config.toml
num_hidden_layers = 14
hidden_size = 96
num_attention_heads = 4
num_key_value_heads = 4
head_dim = 32
intermediate_size = 576
vocab_size = 8192
hidden_act = "tanh_gelu"
norm = "layernorm"
norm_place = "pre"
norm_eps = 1e-05
positions = "learned"
qk_norm = false
attn_scale = 0.177
bias = "all"
tie_word_embeddings = false
parallel_block = false
init = "trunc"
init_std_qkv = 0.0414
init_std_o = 0.0
init_std_up = 0.0414
init_std_down = 0.0
optimizer = "soap_variant"
learning_rate = 0.00584
beta1 = 0.95
beta2 = 0.98
weight_decay = 0.035
lr_head = 0.00915
max_grad_norm = 2.0
warmup_steps = 200
schedule = "wsd"
decay_fraction = 0.899
decay_shape = "pow"
final_lr_fraction = 0.0
batch_tokens = [16384, 32768, 65536]
max_seq_len = 256
doc_mask = false
train_tokens = 114700000
max_steps = 3710
dataset = "wikipedia_en"
Each number is 128 + 24 x the weight over its row's rms, rounded and kept within 0 to 255. Layers, rows and columns count from 0. Numbers have three digits each. The size before them is the row's rms in percent of the matrix's.

# up: layer 5 MLP up, 576x96, rms 0.215, rows 365-396, columns 0-95
# down: layer 5 MLP down (transposed), 576x96, rms 0.199, rows 365-396, columns 0-95
up365 104:095127147100140130138118153143107109126143127144132122166131115167138128133123131148103109181114122087098144092114119145172118131127159151144135129119128183128110082129155113151144104161107112061109115112121131079143118160124138182161084135121129123150111135150167114096141110148182147161
down365 103:066089124138137137165161139098132137136153134135136130107093095135131177143140159148140109154107120140166113090126099162114104112105080143102124114160101095088116126122116153122128177113154111138117142126122103118141141092144135134119103126089137127149110114073091114087123126170094106162
up366 113:148113165112158157102082149124146132134139131148136142083106121140140105124125128146101101115146154160102153112158108153123147158102130120161148095169106133132089126118137165100129138129155135103140144079131157119130145093129123170146145101128167176069106170131112132130094158123171114165
down366 116:127160110138126138131111154128094088134114145085139124170093123129108197154173127133139140123117111112117129108137105105127150118132106129104134122086119147109156174128136133157119134139070098162143145156131071108141108136117120099127098117078117106148105119153179106130145134107095141180
up367 074:152104133145121144153146172084117162105127129112156094150163144144116088096150093110114125126120108093115129090167105128118125125121194088146163145144081142114162174133128203143118144151152117153144133169159116102120112123151119131146159121129113129131130129151130160126159138108111139107
down367 078:138121134122134116132087104086120142122141109113161149103142111134128092167121129121132141132092134113160098131100140113120131144149131168144106122154147156126106107143121084160136112125124093164128104115065131165145181092133120080095111152105130130156149165134136045142110160107142140121
up368 098:123144091157132151106131164124116129101163189161176119060097092148112110119102157109130118130119095123102102142122124109141107138143079151178129133135097167144137155117134108143109146111162148091104166118147138157125142128151125123114121159165143131081132153120135107109101159107129123149
down368 093:136156134148152135129126128108121160109095136158148115127136168147122131117163105110115131124116218128165093162107127119150096177122112133129137096128157098131112134105146111155119139148133137149132156130132137086138140103113077121102084123184144166115088153133131137129117099111098175103
up369 135:104140206135130097110148118085120124101105113148111089135086167153098109127182163137126165117134108137129103130135127114102113105076104161134138159136150119134090113132095131149144154128118107138081115117146112108135084159154110151144133109162156147114110146099143127109109111116092134159
down369 136:132067120117169156111156152101121120088132123157136104122148138142120127159168117130112120133161136142161148155141113138138105131090136104148130179097142133173140108153114173135161134106118105106100134086149169146120147144120124122113164190143113117091097112146125096163126112141126158082
up370 072:161117125095109108127148134140131106196112109103107118158120135152110133129158102159107102101129144110102173081141142141137114115171111136109104122122114149166118161072113079148139133124105091104130142107107142119128128139139132121123140134209129129164143095173108139153165130113129107106
down370 078:101116125166128108123129114147133155143162121083118088115156117167094135142118105137116139129156178122107131119095153153119158122119117115121155127131136123142118120136118056150189098121125081120117128105089127113081100150134129181132094144149137092104152100132109149118185129139151107106
up371 115:106153130160075113125142156136108144103108123141128142156164144142105157109143115106138116174160168120145139147164147138124146111095118135162147122144085150136134135121102072184116135161112124153107140154104145170101112140149136124103118167171142074133125134125131123117158107074094108118
down371 108:131129159143128142120096105100115127123141135172136145127102139152175103106135161149114141128116136123097110166158176107109133191142122161115164180107137111117097126089143128105169118136137151134189174145153107109148120113115145131149132127132162163110094098125141142154144158131150175121
up372 084:060115094127119113129140156121163113153142131099130095118123125118148094142145138131123111102121112142150144099059111131129158126159126108077151139137118091180139146098144110173125125101148094115123153173109134122142140154129133119149093158128073126138113110148104111120163143158079150126
down372 085:080160161160136130082127140153175144164098127155103130149101094127140118137140144131149115110165140127147142165150111119133147147147134153089158144101172114113194122116135133135131137127126125106113147153116126114151149130126113109189181112123120066122088155126155147139156122111126147162
up373 078:170141164082133126057115133195109122102099113085125103148132151126119130138116152141115128151137117092121149136127145112132128130129158094113134143115149129149117149102137181116089127088181156108157141111143120136123094134070105135089116128110104162143106146107134124122114097146161139100
down373 095:109076111094140106112113110155102112100123117127076123099090104084128117133128133121176080151120083146142181094142114090098107139108137126120106137153142105111142115119141121119139189117125124129148148143119148109100091138118120165174092129166144122145095130108077132109136128129102139123
up374 102:142142185142102109140111139144113146103126106103116139149129150094097113134146144091167180109105150152098125115145145119085147123127172115121118135171113143132165160131091144130156154139106145163168141150161131113125113149129119132144164140152130134129175086125103129099160076126175161146
down374 094:147117121132126129113150092154128105106177123103150150179127104144105121127154143124109107146141098106184154134105118125119083097120141139133152120077124136082139109134108103130133077134149151105169170184129150139126130125140140164121109133131138138109099178146169125119135178128096149094
up375 122:097130181076131145128127173115112105110109108096165125137125128134172141152113137132123169142152104126139091078154135101139093173125095148103176149100164125107080115132170175118131142107150148125146105108134127147130124121118086149101141080143153139130112132123147131095131110128156139108
down375 128:122140146125120091143101128118169149143090129166141094136134144146103102151156095143161138113131120152184165103116161124166120116075088112120126088184142151141126142122096137120126111149113134133089155163128069128115139169122150155125153118102113106137140122092126143121124108175153106145
up376 118:135119136103134110119150100112147139125166161106115137117107120143175162105081143098153134141102142154125137069110127118112130159113149149101148113134095106110158119121099123147193138135131134108138137175096126154085116141170101141105102136131129102068167124137123139160170112112119170139
down376 129:167111082115115132159112128106109120192111160114104081109193159099093140125138139136107140124154120176130103169155102159110162114114101140131139145152107160149130146105105135175081116100138113144110147154144116112103097131133137109140160168143106106119126137106131137166116126145114141140
up377 097:115145104144147131123111137152137097114145119139114095130146118141085147154164081167137102164112140140138133183145151150161097100130103069103081136103065123110111148151090145149140102161144133171137153115109118108132108146151167154138103135121148128129101169094116122116105139108146127114
down377 107:137094121156140144132118108115113136160156130120132128097094134126136116128163131153140075144105137124095160156137116105140119138114127151162128148073098123133167115105151119134149098076157143110082106165164108128147060105117101188140153151118111119147089122124119135141142139106097161158
up378 079:165132112146176119131121177125143141137136120089160109129164148158153123130158116114118136135070135092158131123119129112152101106106119120136117182063100157120145111109102155110118121150137114115131122158132147128139127078143120123173145146151146161157101064150099138159116120136167126141
down378 083:125114178107121135170143112135080112090133128132130105106138142131162117149129147064096093109132108114114139117124146114137122164085167111179138127142108111125150130134115088150066101152141119113160142149084127143132120163131103131145107119128166118144120085134086154089122172122137149140
up379 093:151127135141135201136125075160111155082128094161121125131114071144134162131150122107145116104104135114110138117109104108167118126086106098135137156090127108140107173136143106104105146106138137134103107123139125129159107122123128122091156119096098135099146106144076087097137103109108120166
down379 090:102158158120122150156127108153139102154148148121143162131112114140124146153138104105132119125157101109145132100101144122133152107125146127157151121137134109121143126085134063124106104180178133140151114117103158143091130144164148094150150167127121143065129169106100190150129160143135152100
up380 087:115133098095125141124153136118089107100084173137175085163164124104162126105134131097124118146092104123140146099117132179128110115134128124165140139062131127149124080104136146072126119162111094155144143133099149147139148133139133140121148096107112109105114160110146074120138148142111114118
down380 089:108122131134127134155125137124145148085133121134101130114136052184159116116131137136103083155142128138149157117135112108159110143150185120174172098079147156136119112095138114114164082147174124123158144106117151167118115105143110126170131121142132094119110124154147089124158141135123132133
up381 093:132133150130127137082114144124155085166116132076146160107163097149110133115124171128089102157158100148115137113125123101126124120106102124131153134150124140103124159119090125132165155124122159071103106181133139143105153112123124139075097169149110135093131139109147166178123154102141108138
down381 094:146137107129132065155097141161123140107200135112105102129128103151126105121112090106123123163126114108104130069091172149157163125144119169121149089099138106135152101142081120114117137124120100121130095112144120094139101170096114113122133185151122137122137113136097128116150150116122110114
up382 105:142096111142154124134152182175129127134140137091109150127119144143107103129157128095089145119130108112149096134144110124151110102132116048093089156145089139155135166122142155105128123142140171149118106138106100127118176164112150128112166138175133118125157123147119101130077103149134145130
down382 102:102127134082177130089117100125117148119109142134144143151123153119094090146134160141129143127128151171130208103142107112103131123159080169157132130107113096110104126151124173117134101131097162137080129152135138148143108124114089160154128098131123143131144121155101105165150089122115129101
up383 087:140165133101145107142124128157146130128133158129076105157117122113106128123154072105111148087141102174130120130166111086178101075126102140110128162129156114160099118152137119132108127080113143118103092114119157144129142125108105165124127140138113098123179146130123130095187159136136130153
down383 099:137116115121174097116120102117127104132124119091155122120209127104109091114178134128127139101147124142118100120084119138171177120152102138146115171082094131161139134118113097147128099096125118136133111127098115154102084167147145102094139158084130095123124129128148110135150132152108112145
up384 108:126128114138136099120131132161136127136123153144125105130120144164127115122097094120127129084184083075072104102150160105130102092127112117138104127161123129101097120122115121095090144129163142149124156128153129122095110121122131166122141142168103147071107117113161090174145146114090093154
down384 121:098112099138138116101171130168115185129141151118107138083101166147146102123139103136154072141159118127148133123143102159151108125124105098135132090143105182125118158092151087097108121146139129139121096173147149095127097155112140136148120115143085169124138085134121143158141154117145132147
up385 084:097152111151133103131108116152133115151146149162100108058167084142146123104131143156144167164142126136165089150113156092145129113123077107153115119151096156130108131097119126097150107119161111120139111169098171128095143130106149110143103137164116083096137117137097153121125122150129118150
down385 088:119169101142148123099105122098169125151141124148098149094092087131098099147171156120114090102149127101129152108081162129147123087147101132093138148131120140083126092107136108157119151133125119111130167160123140159149164132121140100149157125166134124131129120137137110193134123187125112121
up386 075:146143131134126129144186089129122150156128090106084061173112126151148152143153159105153121120150176131088110171125141124120144144148094132084127131141143137107141109087093074090129121077126110110153100152130128120150143132114136132085125128150103134146103156135139102128131135142116165118
down386 086:082175163150080096149155105120111105158121131145147076117132156114089151145144147169147113139133129120112144129135148122101127044151156124148149140137137098151134165141099121146143141126147122177131115135128110133123113109152148080116131115131138123133120133146088145095187152141116098143
up387 102:129146131131121082076111139110126153142106083108073135078102130134093158110131152155094126153095127110123127176121167141126151121131126133097101125163088141137113148151116130086109140127138131138117101129180129153107129074130129166126101099155106159125096148138157120136157102097142118160
down387 092:137168119125127126146156129124140157099133149116149114104160117085139139117159132148089105145114107141102123148164126138106112125095092098120138144162115179106147187125163102151105124114131109108113171171171132134135166117168130110105157121168139094109132148142123102146162088113179106132
up388 125:135133132137117091127149128140120087103118121123161120106144142171105147187142177124084161119111126118138103116140127148168130128136105164145125150151114144123130120120065111135110100123114125123128127127145130106164155100108185163127196110173116095095085114123143110146152157103132111111
down388 116:137138108104139091114134166114110148122106101107085079127163138079076156129110134147092141119174113101112118130114160110144147093096121096131089128142093179114162159163122116106164130124111119131131133153121131140110127118136125124155129108170142104155115161102154139077121136095127173135
up389 120:112097119140200128110138157124112102145106125143144114122114165144206091102106155147105127159126152127141111062152130125112120130135136140149141158126121146146135149147120138129108096094123117137150120116144165106134143114117169128160128099154132175095165127103173123095164140091141141114
down389 110:152130150100132132086114116105128119101124120132113089146103167127109141126152116091134107112120144122133139166113187132124109174108136170150129139099134145162112124136184112147137145112109123150144123147124089102118160120129118161136068093184151161131126124110117131108128134164132050114
up390 084:119119126112122136097134126126089107135115115116114084123092141116098090144159137118119099055139128121145124100109117137149132157104086128111143177146109157133157144127131145161156149125073153122126131159158142179164145139135128129181115129128139089128128096184115154091128123105130175126
down390 080:165128155084117149122098070062155129113128155161142105128162126112074159131135114153139109105114118135126134182122147129165118146133125077121112107128137155121122170108135162119096126177121104148108144125096145126135161140089130127100112124125127116095130141117129129132092081160099098134
up391 085:139085151114178137087140149116131132136075121089107144055131168182121139125128122117131118153106117127149100153116151100108124134151163114132148125134101156149109152088135142085095153092131152107119128111160112131152101101127135114146100087117183169142130143128149120156130106125133119112
down391 082:112129144076110107147122102129119158137113086133116084147140099153142115169133154106151112131146132144146132161142135133149154147126101141136148109122148183136141143142121156135122102103140154127119147130095109153126165093043117153130119130100109075123146098123132113118087072134169133094
up392 096:118140164161131183085103153133105119141124090113100119135145113111175160172119154112085130151158135096163151086090143116149122135140102176102123165088140109088116110134115125111107106134112122119104142130156118143171170147125154115122146116156143111126108119162148109137120142113177144153
down392 093:171112113141098154140129163132132148144103142089108102137137127141119108164137078148121110144096197154134114106149116160158070147141141114170100122178080177154140094108150115139139122150101111141114144097113121129135125111147150164109132116092119107145129113162121129141133110129141082116
up393 108:168140163159178106127127113110110124127130151114112150148158119109146105114119106120108152104136070108123149123159155096134169134153105136134146121119169147151140125125115144130122148111135128111111176124102105088173179143120132136126168134124140100128118165075119112106171078077159134141
down393 095:147101123117136099124121106078117176103148152138160140089108149113119135124138094133112103158100144129086111100155165148123111101178140092123131130150083127087116156183142134145124153125123112144167120130106155158111129128126099112148115136103128146135107114159076127125121145074163083130
up394 072:135142119121141095116094081090149156138109092150150106114119136102120208079128094178141107125131142184126095098161146123113090133144171116150113099155098113126126167117124104138115153152134119165110120125137123072117133143168139132139116127105114152115129136125154118116126128158132152155
down394 085:129156149142142123158134162147140102145146132125105177098126123139140070190107145110160104132133151084160126145160163123141127134089109124177161143119134121129121191164133127109104122137146155130119102126125147136178115089127141154147172130176150111159121116105133120135118127125093089114
up395 093:123156128131160111125131102095166125169179126103119155129128122118098157132117167125138106135100151182102107099106128101115097135125101129153144145100117123119103121155131148120103064167182092108161100140133170136110133127093125121074112167135135110110136179155112126132104131114134107131
down395 078:134221102145099125144144099130152115090124096139155141133138159129175122160105119122150149131133122100115124105108156150152161117087162119140110107152154124106135134063091141093138116111101143122174157107117105125158169103154140153109140114160123116164132113143134099127119125114128148141
up396 101:127110110165110159164109124116107155102137122137135144142134131169106155118088135139125109111092178163124083134177179121141128146098083075110064089129124140127157144106096094133147111135143090137137123100118120135131109163149141127101163086149110148108140137101137115134116139114095135132
down396 101:153108107123091129114159112126137144158144155100113167129176122125117080136144123130109167142135105147082132169154119110129140145106136129145130100122081164140117158132149111086153138166159130113132121135140153121120146125128052105109155185086113091174110105102155121132130146132149130127